{"num_hidden_layers": 9, "hidden_size": 768, "num_attention_heads": 12, "num_key_value_heads": 12, "head_dim": 64, "intermediate_size": 3072, "vocab_size": 16384, "hidden_act": "squared_relu", "norm": "rmsnorm", "norm_place": "pre", "norm_eps": 1e-05, "positions": "rope", "rope_theta": 10000.0, "rope_fraction": 1.0, "qk_norm": true, "attn_scale": 0.193, "bias": "none", "tie_word_embeddings": false, "parallel_block": false, "extras": ["capped logits"], "init": "normal", "init_std_qkv": 0.0169, "init_std_o": 0.0, "init_std_up": 0.0169, "init_std_down": 0.0, "init_mimetic": 0.5, "optimizer": "adamw", "learning_rate": 0.000753, "lr_mult_o": 1.31, "beta1": 0.9, "beta2": 0.95, "lr_head": 0.00543, "max_grad_norm": 0.5, "warmup_steps": 336, "schedule": "wsd", "decay_fraction": 0.641, "decay_shape": "pow", "final_lr_fraction": 0.0, "batch_tokens": 65536, "max_seq_len": 512, "doc_mask": false, "train_tokens": 870000000, "max_steps": 13276, "dataset": "wikipedia_en"}
Each number is 500 + 40 x the weight over its row's rms, rounded and kept within 0 to 999. Layers, rows and columns count from 0. Numbers have three digits each. The size before them is the row's rms in percent of the matrix's.

# layer 5 attention key, 768x768, rms 0.0399, rows 46-88, columns 384-447
115:490524489522465424463506519544485462501494518534542503519482446514553515512436495488456484511490493541543533500476511540475481522448491500464582536456512517503512498555456505544418534483525557
109:495470508462499512561569513516477501540508471481434490438537457478416470498528530504521496479463470451483465536426532499405492448512523498477496463504579467500437522458467488463534495522510515
131:476495456524465459498506529521467491531493492503505489563468461517481469493572504503529510490503486506470544506493516571516506516506531550454461476493526617474462487516482473505476457502480488
110:500586512475517433444551526417516528488449532478510472567499480426471451468489402443432443504541499510522544502489528525463471455439509567443563503533576537525417552530471566533496493470553499
083:484480456460520517525548454496507442474517484484508481434549533505545445527486542476360427550454468512503502535462480440509462487492488424570508530570481384486546519519524478472512533471489425
110:572564518406483549528483485491424521467435561511522537547424528462479548538538498503500504486469505603520514396517526505463505567432565503538584481505464565547451498487470455470432548505424527
105:440480456473492466472538484495561465453491472482493470476558533485545468535428513451451462539378471466470464507508496471467464475449561496517515544517561426507459557527537460542509483490543507
112:530506528515588489536629450467475528414508514424596430462472483504423473578528487515489454494584474536478460501485499469494528452503478477509418528492467433510443482447489551517507454550505467
111:453497531528604472597505465533506527528472514500520489458507502543470461496509481496540494514525571516624518533517482478479514461510495431485506493461537470490490580439578527506573453496508532
103:481507577509539522519408496495491505561461522514547535490506389481516469510546470592531522496510539513498511481555500515550540480470507529503528452494567528547486522476469551502429529482533500
108:587409524553509439514499559516502489512508494446449551528441469500451444531450494494570514445564500531431493531473473553507573564508455578518438454464440499471531518542469507472498500523444466
114:451486563512489457545515495524522407519543473489484496411577509476535488501464539495519515548452444432476442548455537550486500496467541474576530486505495518496440501491534508484495518533566463
105:502513468501541497473543491440483506444503559485538516545459492460508480514502461510446479535505540537517482431580520476510546475429489428478527552485524473531456472508495507499568551483586483
112:491439451589478465472519479515482582434491483500537569533505475485551466520530479463482521507420476376531528514468600464508539537527427483512509584508531460513501529453489511516484469522533475
104:481514493525537472571488456546438495537444468529559469469460457494511515496478469443593544537517432559503532497473504492482460503534473468508492518475555517514654457451539459444506510532551555
110:511563458523498421558504525517436516508506516557520480477514454510499523487518470491482578564426477427566484458487489444531550517455501529502483534511520444529476493510489504464490532592473418
109:458531420539533458493561567479510499492458514513587469516492410478439445454502441481519507502444469594447492520539525436461511513575551571451468535507578492535524494446520539512533550469518570
109:545542540394636482425454440512535462468460504513437571463499511464553502497549459479493469497457437528453525459539533485496545490459522554420524493511488493504546454500477465488547501513521486
080:491489550417533562478396534454525449503495482509525528537491473582520503437434530530449583505429439454466421487436499491549533493559563517496493545593491495465506538579485539482506544501438505
082:503481572445501450497434456462559502489459542587481454541504556554510555478579458541467569460462492541457477442556590534523457494458512527580488459523566479506445415541491490503518537563432513
081:510503450524469528475583446508534588473500547511470532512437456421604507509502490532582462527452530548479567460413511492442528486466538459455483603559541517562513575504535470548451562442496518
080:524542528501507462457458501449509500503449442539505530482542497510462492504492590582463564530529565437507478445573527583544485511521530563525519511490489501434467447585468590434520515512529458
078:545522429461517396468489476499558527508433452519496532525552535547502456510483495457472494583517527482550511507516512509554497479475559558459485518484517492469515415469456528509511525487489452
101:496553548467480537538449525525538482470521481562425491500534476563465485440497494465508465474536492506449460506506515524495542473492470518521502553477506509450486457493440426478549388545514536
082:518498515460582513530486523420558486486564496511451503514525529569511517474518531513431545462465418497488498474593491528427558525496534509553477430497502494495489477563526488484468541499491494
084:490420478530500465491524515464490525520501512513537482522437415484389555534467400500474506518476587509505549507445511546484480485514485518467455475522477513520517502517511584538478665497495505
069:545563492484530484509473487516576513444536437420454468462526569532532503578534598458498498444450423503492545507587511576542514554514576479579493481496516482571473429509497491454500484526457490
096:463524491505504512531468562569433427511466520495495522478484525486518497422536522497497505450528511536516470470471516445505524553507448491428482520451460531492502555534528485481507413443520538
099:469511484435477555542498553423452455551454609512530417479563531491490519437491470530477554452505548478507484482477500476489525485593517541496529507419446480513577521515557547523519501443519494
104:522516538516531480456457491503553566502587462469537483510504489521466546551472548458499503463514468495512575463507453553502465444541551489539490473522511515542474413492462504525505487469466484
108:563494560506533535453442522559557464502463445483441534531442488563479533579501481463513494452489477534555493412549490570512470520448484446477469525473508534513469454468469503456542508557499490
104:580487551491499508478421519508576519496548460464468497522495517562486472592482511467413539459489467520548525463494485548527502506478481464549489488509538455526501442458461485486514505548443443
114:520462552470561456469405534539469506497520511513486417498527440522438533553452507511494588464514435569506540465495471495485551502500528478476524473518458540527437457500561498512538460486494527
109:505538432557456530543544475503456457513450452485541526528467546458568466485567500485515497519541583487468476565550520539483436502481498502515496564459525455494499545506487514509480480496454482
110:534529545476514501429493518465531467474540566512483458473463462577516518512488489472511524526423461507506523421527478545512494530501554490535545470501527499555446433480527466541529553539500492
098:495526464464470493556512524540446563481517465514536508500479588427496493525525465556497475526506480479534485482439514451503367452501507505528433493489562466467490556516473525502507487464474461
146:374543380509465469560556432484428571517439523459548566561472504516492473512530482508486497584516529498456486561515584547498422503460504554425493497505541595437517535540535481491462520508535530
126:380514382529476468433509509510484529507488527454545547509490525618536483514520473474416493552483467553539508545502593530500451551454582562436509420481487596460532498533534517517465566518537555
103:560462486535513474508454464475520526498503539490491512557582420502543478468478514453548525452460465496488507504500541466544511513489426517502535420552484453441467453490509528510479543456539580
109:378483517440449508575519515525536532534458533538529507494442551508433483512495418542484491491501525518459492526505471473462453519551514505479524508458559599495558429542483462543492455520488441
075:478527471485485519530452548521501494514552436462496575556519547480529433527536477466441419581517500516552515515454505590514386492461532517516467526449528537394530515505431462540434497505460491
099:499562479492498519440500528537453456502482473488491566501534562505444498457540446511535459556537490527455513536480557523500466471488553477462482551449533507457445473424504482480567392536533502
106:409487465498500434498489468480487557540512531428517424460442494512504457466465450501459481480481514525510488479509604473463431485474456496496427430554520531499514554544459522565477542513491499
# layer 5 attention query, 768x768, rms 0.0405, rows 47-89, columns 384-447
101:514515447454502516482469538571527474433600422459487507469493438546566488509447585557476485517481494451419451461505481414514549487500475477524441483588503489502526504515513502455463459532509475
105:478517481511547487510468454508507537507572436431498567503434467517551406515491440537467505561508451521455464460562545523499473426413437564547477516506518504424539498541557379529519469509546497
112:535458555490463526447505476410508553507509530514483526519488532442559540568547499507440515521452539441514412499498485407483489493526573527587509550520518545468525435472482508502520510571440518
146:544503489445489520502489466411496505515464575522530479465495479468458549487457453495474474488430487470535528434476517548495536510578561485528521541471504425608517520516489559575516532446426488
095:539508453545483501489511495542499528504491516476527549489528533525478478424541504526589578520565463507443515460491483486493455558461493549434463488465446477511593528547415508531461508506533514
093:473501578539561497572535516554487494519500503515553503482495513443465552620434496477452474504513505450499495510442408440554526428551485424571497458501531508528511475504532454540482484511511509
102:503438408462469647471494415498544428482527494386590458489445462502505454519498602490479459478436495548484481498532489447509480504547414542498461426517504459521558489509570471546515464470461508
105:507507517537483487496464492488449457458501513414477460542520506507557462492446560480494454459527513444563453497472573515542481552518502518504523500569549534498479475523562474508494515484455496
106:503611467542438358471530487511499472511456527532500495517569483499567452486506528540498447479509495505464476498528466474466505535434450527441585529429498552505569513545476464557476565406533459
103:469528475511501513558446486453485466519495496357460543485441564501505515404502554513493513525528540545524505527523559481480431495454479476447496513456510481536529528508577471411568513509557488
099:469466548473474550559552525519494561498449467560494504462530513483505560521445521506509549483487544485513480475478429546478482467513496452490504490543530538493468451461458480449465438521536501
106:506500480527459461473423540492527450512498512534504532476573460468477430491506495536495504468480439515456497483482503494523447549538517598395508526440497518546480540537447432562492475468477449
108:538473441495538474519516424515531457516484448455470446494566497524520584481493467477471505474428456529517486508510423553482484516507437437540491496567526479460477457523554524441540509480517468
104:490474478490494561449531442485459512530473449429463497515474476543583495509480458554441502467442498458545513553527628494490522433484503459513531432576514492435435544511536549463432472482488553
100:526492488450513433511509507544532502521509462477518502447603509469449460499562473490500495496493512532483499515577562500480436500454503484418569445531542449490532544459449504494577524495528530
101:466459520500496477528407500471484493545425487488492511429505450562449496455412474523447505511447503479522462453578580444490482478507505553518499383519469503523552541488545561489471467473535557
110:477566501515558490518515505474460532458477526541461510503553494439479462483546418521584482517540488478447485523480547547564528520454547543449455518482500515550453526504511474512475514603390525
082:429473441544473515470542514584516512504516548493545492561476477496510568458527480484516543507474529559499465502576540543476528491483456511510471528445456509532455424553478486538436497557542526
087:500486486541485521494574473468508520498478495468499457530491438475557577444548471506427483514513476557532522470477491533478521476490508486457477539537431529542446512471554482496472498541480508
094:560442534422451583538447486496472453565441513552416467448510533546573497515495461489454547476531462504485498525454481506478512554456489495532430506603440457532508478504536445487491462497511482
095:528499483531516456493518512549512460430457487500536466466512560505483497438596493466515483491584513527522485507452467414523441441485500410482505538426493514479466511490598457391614495511533430
087:463512554467544564485473505526517476479538476521545519470510536529500576541431464549518479555518452468490512528561457464468533509497525485500545536538495512507525436501528442527540451406490471
099:395498472502516514537492538494503495531545529436546414597458445525455517573471523501537524519535488499497584588502564493477455448475522498539549401467479502513497521516466516472471450513496508
085:493501533418465606471538507557520462504475500541468520487556540535539546474527472523516501414538533499429523521520424447450517473524535494517519549486557498537469497450488492538554451458556463
096:461483509571441452471425482474496531477545512499543497548504466504503541495483548520489483539462467479595547452461509592522529524464513522480515492558469513496503504500560497472447563564502523
116:595496531469509499538509451515458444495456501527475516461515546501485482495551461502466439455535495490478446513493427524541533547512470497495489580510481490494525438482501488522554513481448448
098:486485401496487504515585490510513528471523492499484492507465515483518445537451534498545517547491534534430572493587580415449544411416481525492480467492496498523511462520443516430518444509566519
098:461458470534547507462518546492480493499503469482517447531471466491552529519498556555531489465557504498417531473522497500464529499478539558470509489519503554492483528498489551556538485518552481
114:530498464509438488450471502518474524529506533560543503469534398491442481437507477495533489560496483438521497459500568580569477505507503462454480525442472458518515524494508477500498532454460500
090:512515518487458452507458548501511487500502518523516543448511503493426540524498416520541570563473477469492423560451435540545425515503583516553484516493538485460467516521526473426507530455462470
087:567479518494448496473386475473523416525512540559525457467573532456498540467494503549491525529444451476483486511499485482498503517542468496494506519516509438554487498500582471480517520491458472
088:447505455558458455505478513519534508518516516501543439454470486481495535521453505496567478582438521499480535453552573470480502448553489517474557444479474532544504491504531552501464507520598532
092:507486518479511517492506512517481491454498456479509544556484502514503457501549491465441482474590483519537453546468492549560460520458475498541427547519549504438482523520467483469496513447417509
111:550491476497529490521519474483528433546484553517514430464503419458534504490484546552542528501446506458486567522545428430454512524536512493515556447525467461580529459542494486539452522552544525
117:582520520513535491493455494468522513485492454504474516547488465453569477551539512494486504504538459484460525492431456499523497513422467427466445496472530571442496529560514473488486533465447556
097:510479510469494528499533492545461509445476478482452592541494504582515441496553486509423464461553467540524455491520520539516487535455453499496437562481488522444492477447505479481507513516413503
093:472496540494508465579603469498486479449457549457545431500549531538467467572537457599428476506512432460448445477524472518440541550531468424523473530540446488520513475465497487515573527518568495
102:461497471523497522499530511519481545463552488558471527455530475568477584466501473489491520533484466546528445487515422510474495512480500601464488526480426485496454472435474525512513499513536496
104:475471492455533491441443542484567508569509468515576537555431521496498473507442499499525440551435512515513529510559548561502449482470495446520460470433551551485544538515479508582416499486502557
097:561487522503505483531548454540550462513456518475458493478484449462438456511508467457522486468523481471469546452492481486489522486501483424490444514402478507544526571533504505565518560458503552
102:511466478470594472504504543499512498478517408452483502489458557605493468516491447481541474506552491531536526539514591586527451503471543449534510477475515505471475519483498447525430478558503531
100:479504425476457417501505489502548583508447564476546460519511456463498483464430482470532522517482539466545512472525559554466460501480512484451517447547484535472477544522442550469486534461547458
099:447427501439524609496506520475530445450501464423552384499497469470473538495515572525480494510555543437448511562504502447502523395547500440551527463566574458563480480569543491494486450505534544
# layer 5 attention value, 768x768, rms 0.0361, rows 0-63, columns 384-447
110:508467435473455462538564540514491490499457528507505436534488504482530501500449432440559515473434486512510505505499539498441449535467472490484493469496594501499457492470493410503527559488511504
118:553506470528496555483544542477471487473462473432485558487503477479423488476578534567469482529454546517565540508490492486512502528489514497519513468504514487481545504518534516461498439428517518
108:496503529472534554531516474495536616506423478522535527463418423401548439615534444512470486510535415509463528453523501475474538550460532481514422591504523483497489522497489519529610502497520430
110:512440538544538476487426499527555492485542520461509549546582521454450514493450513551532572475494511451438508524544519491519501517525496495478521525547474517472496474471557452496484483571471502
115:496529416432475514488544569468500548497494506504484496482452501479579481560585481431446407459480520547543500414509534495456518500535487399506449531496423483493562456516527553506544513471487530
109:510556552446518498498503502446499582546533522484502427497542509453573511525560481508496466552555418459432461543587398428515468442484557478532492590548523491517478570527498428496526489530496425
113:499476536466465563531417521494568390501524523546467513528480531561563506461532487498543426510478395541459531505504520457531356488464481521525478584502526491470553482499461559475523604538543494
118:502534472511463498485564510486470450500464492495481509546440570484516508498527539543429485475511615538560549437485519500481463478498436489599467378518477504478450496487579574448473483493488566
117:513442494466453493552578527492444493516509511582468459491512511512526470552529487533456465453512446484601496494441492532432482491475486467511479480528482503507506551461422584511539531460518560
106:469458428447402528598547521433468459497571479547513450461456528483462492406517477473402469482472451488505597574555503537494459503444447447454462478489510489510615478544542416531508468485467517
109:523499579591470479448590497506514475480511506498511479604517472482516505631415496425473413455491542521511498517452426483487498468516483508501551568494528526526442499516548441516533456582525471
117:498413489441462543411584443482485533489544475499534450478446600502542534569499509490461485456501545463567556489468446547444582488460462566465522522500508514515513480546532404542444488581478423
105:499580406464427457448595551510500566505527469525543521486471502446519528623590562516472491549486564557528524478462490539466532507507587550477523460528491499469530412513529567461515470493525447
116:500538543589437507524456495462512439485473533482471572503525474510576504476465520481593495552511444539424419514490478473469440555505510457511464582514514493494517500525456486505567507536521439
113:468479499427570423500507520506482571531456506513552443503408419455518543500536524509514445506483453536462442480524506420527406397510534513564516542490496503514460439471453563508467519483455500
111:490557485515530478412537492508474562511570493593539498533467524506520467492397439432509600521540534512465543529512431507546574598514531490452464537485466496520460532544578495530539451482455474
110:546601622535512470495429491513512516504519500449506547522566495498472461439448507524491389542543491510367461501554600482496493464533471485522532563521421497499529517486507559339486498472510486
122:527494460426427452514508536497478376508520519568453553547545473545580474417491504420593453493482439564516529579462517434527453507457479536512497564495541518498446595580462411435483490455469453
115:508563506504490555503545482498518433473498483508469460514503555566464471448557473466430508481507485492490500456427477478471442486465431460444492515487532508506483581571561439451438522469522535
114:498458477480535429490535562532436463501510485446558465568431496479476505561521517461510410428459555535591559523443554527465510503509495579497546517491489500512495511528473577511486550487446456
117:474533566450467588520476476437504487530560520496490481497481556406577486434503486518470616466491531434520523549503570507452434526477496450464488469520514503500442466504417498477529542543494531
113:477484495503506509452457492518505546485476488456477549481473524482383475469531467546564476566520433481443518410501504503415528495512521508455433534460456498472648442485540575485486502452495492
116:535483518487399563528440540491520608509503501478578568528539502467487561501529486479483429517498491559478508446581555462502471495489476473589523448480493481499477495486484475520568521575491438
112:496553523542431534573503491485493405469479536454486424496495463554548518478485485522453511534466436527469507394566449490448463520486536447591549499532513520508510568555469510502540506517524505
109:500444443423464474460543544519544458496503466547499530510447543475520440476502563542524547500516529471534451461492436428552497513457476564494456530515523480505458532490480469578536433466535426
115:517494475481470510431532582480508533483535470535460474485399542545532571538455514477507526524548497429550538528499443467549535447495522527500435538471466519500534486486516516486564535445533444
117:512507529556579436452483511521458512496471536414434512505507509523589447520402487472532555499384395436568480491540575543546543490480537577515485449453561489494451563513486567468443529484536477
112:527480567524534461460508525507492460462522486492467494505480418558444530546485602536573550505476511480505388482484519516572458544504429553507463559460478489485458475500496463536536443454462453
117:511543481522418532482489521491471434480460485511465499472514499539549503425481495465622547549557430484555509445481402481478508497508516454504482532467462507511646512545458466463542420437497554
111:487541554384516501373431498492526453543472483555494549458457533504522493538459502535501479554507511502426512483516482593452527482509478569522551540565481501502525483493526585485501533532492454
110:510509532586395476541558556481465487504538500549489558500494491534540510528595472501518426521524423473531487508489521547513493462506515535498570483481453518501515487596422489463440491477506475
118:535507438467530474532453516446551573480521498495529525490503476469539485455447562424490509484464571494481478549506553490436570497492417521511586381497522497490472519543398417461464480470464513
111:502518569470443420581466445529531420529538501546517534535523499487494463481504430456476472444481543508520566511480537490452405487490394440473577439470566501537430511531468476529457483579458547
117:512490438460488522517506574474469553501483517500477392553499491508505439439466517495496598575488529505498465578480483449545565508492466634588444482497508484515522537466480428463510413372473528
114:502468412489500572485512448509488497493524518472510402452434497537454476586546465429523500544462491504511489478467476469463627554503516482498490505485526481476484472577546513459463523433507460
114:495539508489544435522403479476536533499522497431499492536506432399444487548396546478498486477499493441536444470448596546444499484527503511495584439508536501503434527437487485424487584500462516
117:494457505564486502479528503489461489485571472523480492455552524542455512475443526480388522464472533478542574597516511506563522533514439523475536504476523490521554496553549607523512471562495501
112:505512405469499567445531533498523443498464483532425528544517498496465444462412608477493540498547445505479519532464490458531485528507405510491471493538527512486502494388573569431584456469513517
118:517444419486460502531457469435505518506488490434531437485429510429457477559548548462480491502483642461494543498531462471488528491499467517554456465514529490511484502536522462502497534487481484
114:504498510470457485467543597499507509510562490431436464500548545472489490608567502421607501501556467497487531532444465474512442507509495507542390553488453506514553514572525479559534498497462461
109:490604533512466462500470530449518471496477482509447595467470507389549488472432458430541442478478442534465483574492534467551458522494494573498510490554524480486517452432470535456560490525480590
111:496459460476526501486468496492518500478451520467446521526528513427458385461522489500486493512533430470505484475582481518530438438481525466406472443495546504518407516541449591476501501566476554
118:483521517540575500567462503434526502487476444439495552490503503423505499504528539514469539548503528484459513490489472510475474478482538482475466526484509518511501509476558422532475478521475479
123:482506495451505515457500499455557498527471493458488521444485470517574610402499593495475522508523549463500435451517546480446595433490534578392532502548511495492486429421444505457552543443569478
117:491580478519424485395561435529445577475575493533463563456526479507524515483497524523616506459545487521492546487482398429574516489471488537479522519497479507483509483505560460514467398554498485
115:492483461552517483448552561497498505529487472555487475464463449533581565477461576537547530610517529504497470490456524470449572564512455576568423530510484491486489479506471465537493510432542439
117:500507434450517454479552525526517588497429482559554471501509457500518413683545483440440517484516546508510499609495503554489527549514514474472493434478515476497553536507535496555536545499517604
113:476474477443439457500461532500497489489538476485493465441544495485482565508544641465499486433522498515549492524530525426438386454508472443453500480456480503498510436425453509522463561514500507
110:484532407403587423471540510560520520540468496483478421527462426504515457547483472452585467508506436446482557413500467572501558458481528480448485489472571498522557533593466513487465587478564493
107:478570475410402426501522543440506435519535523463449522499493512457556475520471504414608456501518401475493502476457502503526458502493511522549465562480502515522585465544420512405455517472500424
116:521457417563475512454541527527555557514469525492510464510525434548546572554524519413465502502464532574562508495522524501534461509526504484559545503497541509492435552515497509509487515548505481
121:494498517561507533497541527473516451518526487519537480532498602529612573543516456486410502514453569471493564510550528522457428493485540427491453454472503501508466453476563452526489569516571465
115:506465466529511451561434441477470527475465530511561507510459546503449455512370531478425502499424505475492476521583557493532561454505518560520553516480486492491556455461528526573474461535496510
120:499453515461523587495546552486488557516415533595488538533535503415519456470457521561559458539497485514501389444467490430516491516432509528571455497533493499490471531479414480516584459461505478
117:501504502461508476476511438533462568505464532466497450491600521542534465605433381438587522519525474451517403466486514471466576513520549524479518555464492506534513511500518495586480531431471469
119:511408471492552467572533517573522486500463505464523495470453534502510406447497471483542493482468418553463480499453476411486492509489483474470515495512545477505531576474490490524503471468498493
120:535533558507462515468492474510452506536464486498528536454516552469501519440524396505475407536496519511522569502559472560528519416530526447516524485532470525491579539491559458439489517483438607
113:506502566478426536536411494466449502522536465512547561484477507411426543514489458481581595546500570467443481592503466493515523587530501526524498488486503490500448517538471422501523529540525505
116:555444454469537497553467496468483589501498500506508482532609529474446450457425557531429517529510507388528533567418522540483563465500467535524472492502436488507559527436550391499467464513455500
113:511490487513541456535508538575526475492496467543506479512537444626411473568475551510501530492502516516539427499456541538571496461528534447417503487467508489509512594503478448547497510509559494
113:523540470478563495504491488428448501521462487548525477471468546464558426502470517503470442513469557530462509465491551526537470530472567534574445470511518513500563513535455556565551505517444509
111:496496500541518433556452544478533495535473511529506482503478455535521494385513506427508502565467549494390544553551578506484384480496481475536447438475561513523495524531503484508510524480479537
113:512499578535451495450534455490478473506546528529486522422503473461564497497501526542565547458492427454584465512503475547486517515507467470526531540511498518473461487497505449465465491506486574
119:481491474423484536478457505482545553500550520472518459475367435540515543502499492441538463548402427475531449429492534490532471495525587486602590430492506501489569486466466478547498556467468476
# layer 5 attention output (transposed), 768x768, rms 0.0471, rows 0-63, columns 384-447
108:479470469555463494425452543453496427516508449536507511487582522577540558520477496408508573504493490534477552520487493547521493508512521484513507512473498495492459510472489534502531503459525427
117:493519480523516574461518568562451489455472505490461561544477453483506511553578502461440542440507482445530478499495418521592508525509538455517543432479462483521500491549474415505471541554543456
109:483459478444422550443558512563591520539566511474430473519493542538516458470530488604481529467487497478545514538482573504465505454550488485512462487563530479533499466525468552478558518502551505
110:495496542519505497465510562411456448504526495482520452471511473490517578541521462432502373555520511485516482528499488552483520471465497524549583524491549559528477527502483498538509475556498429
113:487490432546519433578501513590460454468498488549493548502480545508521485489505468504489533581465540554500517480467490497523478555503528592530435483462531488530482513506474409439452488518511505
108:533470445543495502473431453587518535506500570535489503460506599521492490500497542546561541526516530458536507475403542500493464497469429458571530570558494481498565520522505629429526581472453508
115:483555525482434468451547540463543459501478495428533448459505544562524482575504521509478471474491513438531523619595479472513498438460522511551543443536564502448583484530541507479427452495517528
118:497574502492532504517474508530503502483528454618524512441470461439467499540471480520599510531481461524442549548453483490490530477542531567501502537470558523500516511435568406488487470568437435
115:505524460506550515545501465555481449463496536448503490527443540510563486487508509537574571484485498474533519501583443431483495490569499474512426441566487418560548459550475530464520411529418517
106:464491491604504444424474509485551418499499487471434511498550542472496522491483477562527584520498495564523530460489488496523522581518527522509431566445531466460465448499462529430436458473518379
110:479529433425544496562520477433509551494525587486516527494591531533505547438433513495509473522519537502504497444518537535431512426422498487480518506545493487466489501502432599520574480549504522
117:444567485507491474541483515536516518501467479540477501449553495527487539417490499519522586592456471468453531445511511457502471571501461518474497597496486504508554467483474503477496478450458482
106:499502488474532486498541522544484519455543453499495499498532507538580488488520488463510513522464493501469507531512547533469521542475525578480481491478559635511493516444474480471503512495477502
115:529465436464562499533484513489476560527553447436538565539426553520523489511481533502400414423423582487549496458602510515541520481415502504536507454446420479501467485512405534534602514540491532
113:556544555491472473495562456490536527508516581536497525468507592528514471475506505567540568436526459502521505532430537483465535450505553485445421486561555491514443440535569487455425522472549513
111:538456471404563444430488494493481484561512484458504488548475481485537492500473518507514513549459574580456582401504537515547481504533539465587454505473383511560453507535430515551521585461481558
112:541457512494488493499516492548450520520510491537477446494533504528447456532574518538482439484492537466539460459539468540511487495435529511513517496528453530497496487505505521522535486529521548
120:463507467505525504498518510482465494493518497426549507515458477510378505544497502514457449504525489511439492537530473543528482532500542482498501520533511515440504508539597507551534509505567479
115:445548454521501467465456499447483433479541494531482421449550517569511589498451561479517601538507430523480445534508478547490549586493545566493503594535467493471503548515512529549448496459440490
114:439508521414558523491545508478486471526531495539508544575521513603548470385575535518535473508488482471502444455489590452452462540534508461443484510510511459445521468544531441474470479527521542
117:530499487562467459472548539473507417532467490427493446496472551559518514459463525485538489596522507471497526490494522487475458515537469516525475566541551542525567457485514535526540472436352467
113:516510587572460496417507511492493511527522466561464479560435497501475477569488481538453511474462497480507510535541466454545489507544529515569495537476518487537452542494480452461481527544572497
115:504553514449476525524514478577497522429514419529431513429545458450528434577519489477469539473497502528501512495502588545520477480503444507444518412463488476508514399455562479478498425499503491
110:479487443454506484522459440548497527515426481459489511487497494485562531513514492543497550451500560440599547447542547475538512514473444513460524443497472483501550498463498549515540448471474530
105:506516479532492543502485496499477505460534507556517531487487497518515577517542470446469529569474450517497541480483473514522537477533503560568516483461528501566458528520471665475541477502517444
116:456519540477426491536512405543469531530391527504509393500463495506412466497508488567490574525509545496513555542580529525446482439459581498457556459527430484512479481495564516453530534443576591
117:467475530477515550436542510448476445507454491514512443532487436485479492472483485454513447467502470480519473467564512474441509467545456459482525469451428492446529559442498515524595499486542503
111:532478528396515475509490537398483539505467545486498484463547519420517466498497517470454440517488542483480514513497435492549565475430589503507512509483487474492480466532503526586436598512464485
116:501534445538486450541407462498511513544479520460510542550514494473512516490389491519455527461468543477516568450490569511501476501492500524528519486479437428470460528498530473492496518518547551
113:570469488477476534436465559503499461491503527573500472441544502479540434517519430428534497493503521463489473443552482527532455518440491496485579463515469516483529519483453492518560440503419521
110:496516426429538575572433428517505586423501501499522489533549515492527405475464489508440577451500522441492457511531535521467524515446549513436494447566485511401432525559544493504494414531519572
117:582526439452510486507492428485497497473495462484523518550476572434541430523495483444484479505467545513485500534567525536488452565513472534534510550493480569514510515419537483495480475481512471
109:535564540599554527530483513451460400459540502509472515435529446487529575551474505448500531517494457515464444529505510466493540545545499519447487532489551507487537449476534576544490430497485433
116:482450485452578563534482529486523432497496521467508550536533454438508504445494498543477534543492469508501553477428459536526458452510504566513511521570492474519488487460522533463475563481491531
113:434445554460512464418439495486467519482496510531494447548436494453511451499497477436440508508518497460531508483532521481483531481471563461548543494480467534483465545468504469506493556533479479
112:498489473525503533442489486461502476452464506553533421483506524524529430523575532474590504489487529490505533573533526508495511526506482480479519478556508506450491505419433513504541510604409440
117:518468503460565504506545461511510459545496502487458432472537439448509553421480499507548459543518532487525457409522533520423520521486449444492475531457425513490520487519463429491453484416471530
115:497459527522466488420458498431515444535509527464529434470429489515514517521497538482493508502444509516520544553610467571477476439502581493533551475483444494500401477557491420507473474557528462
117:479516523484527558506534488556496491493508490493491599536496475431504502487460554503538538548477420517524515476412524516492544482520500487513504536520510487540581472450505520513450565506399383
115:395508475472538528525426472582432530427494401473480492462506515427486422521451525579472463541502535466497545526530612478501462423482527532550603511490509554459515509477584463462503581492474476
110:549546460476496482561553569427517463461509588506507551476455539591449490523542473461532461467491487471511456584494617534499441469474491495497505446459528509462470507495527425512495489523484487
112:520528511548460513490527488414524499511517532526489498511459556572494571513527525523570537499519530501534482499448479499454436495543495526492474458539427509502475493497477517491441476517479536
117:497561551529438505528534478485466496524558550451551601566461587529551532523552479487453511464479428491554503477463485468580517576530523532501458529466497477618510504504443502527472474487499423
120:586547484588466504566515482559447501487421523497468528511491514582503551424455458395519465444523426464494512528552510513513489536530547470477510551551530425452512456429544611536567430480503463
115:529466476511536461504481498486552520532564521471447475461444463446448517518480532535539500470473474542464508559531529468454484419510508435539459564510515519479478497518539513472510543476577503
116:494466535423519499558454488552479568501479479477546561562485514450461466499524451525460419524485511480470571473487444449536462441540522529522488475413502479531504483462525473521491534495522518
115:509523440485548466472484490516521483474510467550461498522487513527620491506521537537494588536507525586498521522521545494410513473517500481544506490515511489506524553497450479499484495437496521
115:488572568493479429513551446465488445448493507501575435477498609518555519545436520466578527511501474499541534491520478501529584486468545498480509486529551458476489446464517552491417434500434446
109:490524499487424466395501461442478500508490561488446502557537535500559431546446539567540511512546487593521538446556496504504445434580444436484478482526432452515491496524504547453451559518536530
105:467507451498471507530483487526451514465462498471480493524543459503474428508528503546481489480485536493467580465605516529536439514491496425494516493520496483434512484494572470533527456528513468
114:464468467520526518491475460431551536518513432543478514524493487490561537446416510467526477524491574517516504519468598490402500489488481515476582505477481464472481468457451492481491490554558504
119:467570513522462440531484509552502527523478531483520502472550494468511469490451458521540583444517456497462564490496476543584588537533540462450456516461531462463541520462488498527521500469486499
115:516478521531534481434523486489539470510472533586563478460539510404515557485532456479546489472485550545472477528511427474470504519510485451540492531493524482453448498502481472496462436497559461
118:471523428450534584483479541502501521510563469423503529511484519531479495445543494602522548407498492466454571519496498531434501468545504512535519517503484524457481492543498443561551496621449521
116:475470511474477446552543487488503521532501440436583467513504517487423505488475559480440488525502572556506541496464472426494481489570499440559477540529459477550495535547519571494528494461553516
118:470465499559462556483505500504571458511585462545432530519480505523418489468509474534504477490488415544523471520486569515485452568540464526511471494445550541518480537458575509492532456493615451
119:499532489601506548494510500577489491488549495539482526507453484525482501556518457462467515552574520521512389439442542504523554529475560521546531486445547578524530531523547459505513437552480439
113:551476526447488569461564486522440560489492484463501473494571468478528489540467518488466446548547545500466496416441477550538527431419422447502530537470447525581502553515491568510616523418424486
114:472518494544559513570496490554501497414507453530520536482514522377505508553563512470472538545478477557529502513519391524534455560519448493540459529526526467562485464515410505535471451527468442
113:451590489435482501481476439481497553471457500499498429514594454508512468479485537558460522485493538533481544444481433546508508526491412441476542402527403444449503546473485560564504452500570555
112:435482476455464483455566489473554507492518511446517567564411604454549439510567473586559547512484531496526512530515544445559443593569513468531455518452569550557563502548511416543366539526458526
111:559493463537504513437514412459469489557522532466522535504420586461574464553417517525544543476493451559524514486505537496552535502489551577491480527520488525533550471506488528526422518472408465
114:538503491500511518523415573517448518548476545550518569517448515527435489481544543454524441483504518493470489449533447479500535414524509446479491530482490469492516444564448491481607498520457496
120:552453499503460519463506466477539531520466474509478465484467494518514439472497529454454570476490490499515482615529617527462525495462515543424503473583495511522494481469574478546549460483527558